config.yaml
positions: "rope"
bias: "none"
init_std_qkv: 0.0511
batch_tokens: [8192, 16384, 24576]
dataset: "wikipedia_en"
Each number is 128 + 32 x the weight over its row's rms, rounded and kept within 0 to 255. Layers, rows and columns count from 0. Numbers have three digits each. The size before them is the row's rms in percent of the matrix's.

# layer 3 MLP up, 512x128, rms 0.154, rows 403-453, columns 0-127
101:119122125206132136106131138101165147127136072129131144139165121073075130138148103132164093155146124127141163125190119134130103100148148073170090174152223087178152133066130187170156123194125105126124111196126138070107106085129181146118179114139142105116157153095090197107106123123095088128101101121145174084117125066102143130108091124115170140117140093190110123132083123111136061092173
101:132158111057159092118088126197175112126108127140104083147159104152115199084128123125171137165114119125149105094151106139177122154113130084053122132100088120126094157130151092135123103054112054127117169173186141159106179084162100142160115135125116130115083083096168110157177110149150145137186136080156175142161113124073074142081172123101069166120160122098185162138100120151107115096133
098:093166118170165092184098172114154116113189147090134114057106102111125083124146166124180125127144096100158118120155091126145138081171073097145157141164073172131079044116115098154117173119128088101118085116111157088078134207149152140133109061113117180121140095145086106134096129142159124161169144143142168053146097133146131107152098135148148076134209151120179115116111166108122168118152
108:101161137134102138158150122175081111159093086113132112066141070168148113153146105102135082140149164111120171202097185140092082151122110210165197122127162159105127119114135091073072099113136093070141163102085165126138114143085121118134115136110143085108149128093074163173149124125136099113195156129154130157115098079138084149121163116096156103137120125099034061138143150115139065145137
102:179127173116111050091186127114097105164111072157190174117076129145146155170146140148084097159130185081121132116156137113133175133104105147108130121160167139136155141154071154077159130091093129106115136153088055145163180168104129120093158198085164112172158138088105116078130145186137140107096083099113165116147122115155080125168117156138156182101124104136181129162171127150169092116081
106:162154063125118062161145167117117193126117113116188104098093093196129149123145109122155125139136148074138152063130148147129108119126155182107127109116142131097172167176137096020152136109045160110173115118108145106109121123160100136128129055132117147097094117145115159096202140191147112102122108118095089165117149135125143117134187166128138152169099153155103143115068195154134175141091
091:118144146133104154104147111138102120049117121139170113177029154137109144141058191124148101072095139073146139117107089104072186164166092099143125148183133139110164139153147104110105115098086122171154062133166173087155104182170132115177166137133120156152121110153136083127069119097149104179093120151096089086130124119136115140108133118139067071104150171137111108082114149117056159145131
093:122127160144136070163133126050134116089179112109176139091136105123080132093144126074159158126131094138122162112160098100130105107149060138093157137197074105081087078049124092126129119068062141168117086163122138101135133166149114105123114115077150118114093088125087102170100122158087145171134159107171126090100131074166129135136119174195154139096201105115156112106178148164117100104104
100:095147136116106198131132116084139103134134154100147082165120074142062136168187095090150151163130075121126134143180103119171075109172115105146116123134174124108106140108058170121106155182118138105081149108103147094158136143086154111126102104117141187152168171084133131196144176120151172117080137202098065128125102196165103149075132150158133130112140102113204103110100102101163155160159
097:132087142177127137114147089171165142113076145096066171137139062108103134203132195100184066120130155105136130140170159160162143192107165098147163148113140131095117102152174181147089106074142087120133121181117120112167134117104141103147175168077152124162132123157092086138071117126133150087146099100150124088090119144099119144133115132129157053074124140135120089090140192173105137069179
105:152135106159133103120148100150118155092128176081121153205104151101120198146151117139099104129101090081139176190093113111166097160063123118041157133098106095130133177089173177156163128143121104125150113189169166083141107065140127144057164161069113110174149141090106104105156162142115173098130147101138186127184119134110142151143117170144175111108091127137149132126128073082111123175101
099:118160120105140115124122093108151166097164093147124143095101074158138154164166123085127116125133078154100108121126087159134123126164057172139094084172142094202118120182148136107115097109178016112161137130160074121072175069112167102118150124141118101093079128143214141172157087169119100157126127154151134166124184097167173130155176141144124165124110139136072187121132122115116142169129
096:166112117097131156106139115169133122106169114133151140156111136106123086155196114144164093120162137181121085096151132149162195086090188063116143108056167114182120112105125097117076115143076078147136100152162118059195136126196137122137162161152132082097138129095165069093090126145132131120114126187102137128139137141147105136109115088085192150216143112078093175126135156129086119092122
095:168080082065110123083169107094118165069104106120136116156057131190068123127108158099126116111121140156121124137137097166096084108144093119106135122106113028146128104105138168071169092120135110140126136115133129123056147136119114097097162116255146091151135171137104101117079149142168112119153119167085086147128143141179090140074131109075141124163121145074102092116153159101123160113113
094:130123132202117114123142084109132135136095094150192059068121103087131145114107135081099117162101111156192115152120066080160118159142140158082123105116094120108162058118176145122131142051083089127176088191054068130111126114135084147130122134111110161154130179098117148126149118110132132077151106184160106107110171095134119091140153111176177130147135116113159192101101069133142090140084
101:127068150118178084184111122117136104102170158099124135157107158119099122145143141102149107105134153182110123075088100164098101166079113157142136124123084106165123145181128125176141110106136155167157097123077137111089165158133140173122174112101152121123132089178100217104105097144170098125129073152095144070175101110134225117127128140152131040122070111127135125138197176092147081165112
097:156128108155126157133109187115116172180119211150154139114101151141111150111170101077149133148168135171143096126108105143089165107182163115096153120112147093163142083170119103121064142113101176165104075167150129103136156130105083145168106107071157109147160112147123182207158090165104064106200159071112116119110147160126141055127115171064153146115164153096143109111094155112150152089160
098:095180143108129094107183181112140136122100145072103100125139153118130195096062121095071113188122118107113159140132113159143087117159112046113145080121140129073134147091144147148103135119068080133110123133127167124086108121074158137167127124127101168134168076168171187143146120191127135075116100143117169128155034134154151079142141110149188114133107178094129167115117202104155146106102
102:160146105150204179097156161162124145133107140164106107113125098070140111083077127100186135169155083132118099145127178168140095178104163171089127056155181108122190156141090107152158122081120105104183122133139149155128152108142083143111151127116119125144128146055217167127212169132084140185121142135109073136135111123131157113129109116088128126154117092152164142102097182113165123191143
103:131093108111152106129126137129127163143141067092136158158129173181102114099190122154146163085127174190138078117130143099081106137101084034145142119195047135110087118128159102186172079110141147104089118157078145109089160114154080136155175135107145151160160111119100154140083093118160076101127096112081108158202122091072154099114149116079140133110163115082103135144152147090141144091148
097:144185109146119124149146159123117150093125147055096169167130122109141084094091071122127129160096080151128114101094061129092129156116121150146102133148187153122080126108076079091185141082140122106140114111051091041100154156161141136135103103150089069121136134177137161168115103131172090131161140123116117114148106154178136164110164104183121124119123155200115086164046133157087164104090
099:120136156102104115078143151099142171074115187080131148111122152133122136073065154137074145028070142115093146157115129102198119139131147196112119135101122122161090135136154119100146123079083094090139169150098158152183193115123117127127110177158141102093083071122102103152153088144192132156113143194157123114125124175133143106133180147151140121169087069141130105140079137119098115095064
097:152139123111151171153085124084128094088087133202135122152158123131107139168114088103164161122128124089087073069141057150202128068092119151116162095140145110138100098170174130188129117166149116135160098111112126120090132086098077173089137129136113100115113164149127080126148151073119143106176167073089053057139140123059107085077141133157167146085159143116158143121115149175155130129160
099:152119191134153104094137139096101166103128121103130139160047115182085211159124143071136112106111144182166131147095109112133137131183179182109141111170144171053100143142123169102057146143161151087157158151076099133085145152112090153143184121131132183054172116135149119146114098104111152180185085096164091157094108166110180108134130136092124131148140124152121141155155072163130145130117
089:133075119073138127125138149162102091154136112128112067205125094125096104122072122095087088148143138183094151115158111221183132176092170147107118074111087154137175123102163125209077169161143163152109083182092101097147154126154095125107142171121155156163150110104106113141161111142125125172156110114149171164140172166077136081117135116134077146115103115137082150100114161161077088130087
099:113138160111033131135130158085146157162083123107107150132172158128144118169132159126122155117128158135149105094135183112144115110070097128098101099161194066147119153145095146121113116102100107155178115122153124158139160089097126115093097143077168122130094088150077130142154166109133114141166092130070114173138077058095098049140165141152110021100168096098136081159143157110162165137177
093:188130121122146148127090130116104102135158103151168211132156190097138090131132148146170124159149127143152070115152108073070172139122116098192128143153174054142158150095113085145176105146111088082135112103052109101113068126097086115164144089049152110131137138118120135156138137073094113129137074094112152080128164148149116107077120124100097125131147218154107182137094121117164163117159
097:101089164083053133149146107098117076090154125149166127174131123132146092086110118104178159136162136142155123101176137121129079105150103122095069150134130163166109134097080109079080112156110139137174128204142109145159104088154139062149127127067136106120149078141111150110074169105164169106126061113144198088140109081119154127103138133109144089099146098193108066106153177140086184166104
092:133163102111121114170130127141132098156144198120112164133068139083052125116146197136108180131164089160139099155166130090160166134128132105088114146121168142088174108178123111124120106136030069097156198125099117156109071157148102124157163116147141090172156124095076166108143174141097096159130081125107119173142138116124132140128114085180062184172146139147194107098083139134097130137092
100:183082155086109107056107175097155117114078110177094099159146139119120088118148159096123136178043158136187133149125121182134129138096097117152136119112146184110083125133081096171088121134171116101125118083150029089148113100108168112086141120126181110106172140118078159194130078089186151162097103161094089152114087117153083146141121113098122129099102130128117098179114137107098136126078
096:141107119127146053085066153130122088108131166050175148133128107160148130126146131094055147152144133149181150142104132121120168172068087112170157137088083147056116135134153175136072146141180145099090145116140139085119124160069099124109130138117138113166122178073116151127165187170119101128109155079133147100131068113143120108133190152107168141118158103074114080164190061121129092121145
091:114111143093135092112115175076182128169126143134143106150159151159189168128117199171103161138160140121128153196171111110105123190149139190092114139109199076155120121129159114125109169154100180102086096093145158156137158102125128161197154139066152143140190135174148122102154079079081150138113090081113111110113104055168138109141162149107108092103112181091169105129168114080124137113102
094:127172142133155174106136152097132143143109140151081174129144131185121118073154126089174121193149108131167152107140136111123132164126105051156176153231151130153146162071068156079122090060140136085113133153086139164120030132174126108096120104153133143108130129153117128121124154081141117120148094145190136141092119071218088095117126106109146109118104128099177129129112153124145137069156
100:164133205128110182164194164105132193109105093078128154072125111063102169141138115164082106118122137060142181073150126161139069156167125184111111152122163102186128152139167084171153113134149176144116139122209147142143096082135124137123133162103088104129150137126159110127134118131133181180159149072131107087176101098135141120072110092134154145193116129143137125096065130122086143106129
103:100164153150132016111085122149102137141075132122155138144159098149118156089152087092117139150147108082111042125129109118124080090153155090131148138107128140129204140082115090148089095157124138102089072151119104152222174112098147138103174167174130124138120110121143071132191112134128114134160133129183112158180118130152129058126148127085142154173170089143115141065117108088087093124146
102:104179120087144051146109126089136131106129138116160158065150138107113169134151135143157135121114117101123131076165060117191138053111099110201177129113145105156138154186148088080099093158111107091125145132086086125193080121163101130163140134112116121078123117129121138166106091130110116154123119106114132160166104074116186107073158161089089111162170128071101125111079098174118207080108
096:110113098153145054161111145143100151146132131077179123143156105233102110101118180170136114147105145096125141071122114125112070102104095150096142136117113062130145153184067137086169128108110109167162164149085151138159126086096121097138138125174111118160088144209161139096135085122143150214118137126156158137113113125171173053110177210158123156100095126146118169120125143105116145135120
094:140154048125149138104105155077185086100145093137129088109085130105189172142144110089104130177139213127080150080147127180149108136175093104135191160159183141144128142166123124136131125137116176082161145112173072153130148154111123069116091111041132110074161115130107111135140125046127143132125140147181172148169117156129136128111123150157109152147104082135125062111147202132143133104150
102:105172170141142172115219131191140100132128078167165116111092124056124095074173090095112117179159141169102194153160125130140144105086154170125104162160198168136140169118106182099105151178198143156126137155106130081110158075143166075138141114118072097090153169123094127105190123121146126148173123126085136124098129112121098171087147146151148141142138121133128129153117140138213123104130
097:085161104128111120168137131114120183126133131083130134091144161141127124125104106107132160139200156098051177082060160121142119129134095172137130076129158111150169117117180079081146162067111058172089154122126128098122103160133208154152148149147158112097150165107105133178092202109113103134136130129127138099108122133161168153197139126117125130130110084106085126061127071063169183091109
104:145144142190122114120142155144115094093131131122188070142204150138128197142158103116143098186156064170140131182107105130109126115117133196134146102161132146194141134137070139088163114209166130104155139137097191065159156151127108185134109145137148120158180153128110129077109093111076142066141104140137126127162105183104095132140169101149148067145111118095046137145127139121119115092168
098:143087130103109090135141166172120109116108120133121084136158176060159103154156152116103133083127151156157122100115128108149199152136148118114159175134173142215177133146127118112139141108100059075078201114167111199107112121155130089129163216131162090071118157141165133202111166170148129154153167143107196090098143158148169178107129073111116111135101111149167139124128128138158155106132
105:117134153155120110164163109082117152131094121164088146112064097126141094137167123089128196096140068134098087081134129166140186097146091138136111110148167128157157094115135138113162098063096140129105160074103135134132131206081108101124139110139152163131099083177102127169053200105151138120126191137121141141114057126163118164155108139113163211072151166151175108094072135112118163096138
099:123103128123118181123114144080070123077111207138148101180137108143120180156153103098131093166191125147113121092156120110156184164131146100103085137060124099153156165089097177153100135098144141122142097157105128106138070104118100165150174085177112127147153184015161099105124160141145115174136140123112098105062090130109134178114141127141118174121129149126066129095136153087151102117056
095:180133148117152180174142114128152092130106089170114143139112134159145101222160104084121089079159155098138163116118120179081155031101116153070185152124132122161125116144096126096173115174201176099166097095127129129186104130144121105217105057102123171116129151103143101110133087146133171155127125104076101119135092145174128151082136110117085134126125153149091179122120088127109130091145
096:192153066111200101141143184109188164113151101076089126137123220113152154099133146118089144105092159083119124099199143100166147123133154133210101099129120121099131111129100125142132135160118100163145110136103094127137141070052082087183084113091150152142098151121116178119095151142180138124144162114086163130141130087187151121155151093083158101163129132153134154065088122108113122100172
107:076114100158165112146137057171092129143141124103153139163166097136101106126185106099202063109140148112092109169100127145148126132132100178135144092158113119113142105148094145138097109152139127109151097095081143125134081134142152124182125170141196146149135155078194172188128145203103166128087163163130200154128114145151147106141144139114035097112156099116077142144152109092068129106200
099:141116103092159078137121138073171151148136108143115131123070137106108147138125080107103127089143073153186098076158089172182155183148095074116122106141085116167155078097089161173132125118123118164154140113147108143155105126098144132086144109128168104147092131070070121064139134091099040082181142134147093154141134110103171182083156137122094102115173084081154120177144113132118123115215
114:104137089098124172107160125142132166095111080113133172150124094089106159129114162153115060136133119114165171106155166125125169100155087164110248161070045126166116138123135109179111096076113142153119142147168167142118186125097120157133132122131178170139080055124080097135146140166111085164135148125097087112138055102104092142087126114136186115074128156123140089119137149127083090156115
104:068161125020128118160104139118118130134141120137139148121095118115166146142097124112095141083125116105105124118166136191156136142104038130094127125137151092183119113109193145128150132105090061136117132114142143121133160107094115093156112130131110144143158128200144092141099128120156074114125102138100137071172093105123097099141114173168102142108132016194091124135208077113135145208131
095:141101134125130091120105176113096084109167133104134153135101142175144153159047097058128110107099170129143099145170148135088074173091116150092101151101070136081100183140204141204105087157149114179116127103076158105177157128145140112134120136110132112099149140114129169140083114133093140117150075181159147067155132079138110171114110126142107136099086119133061088085147064059101115149136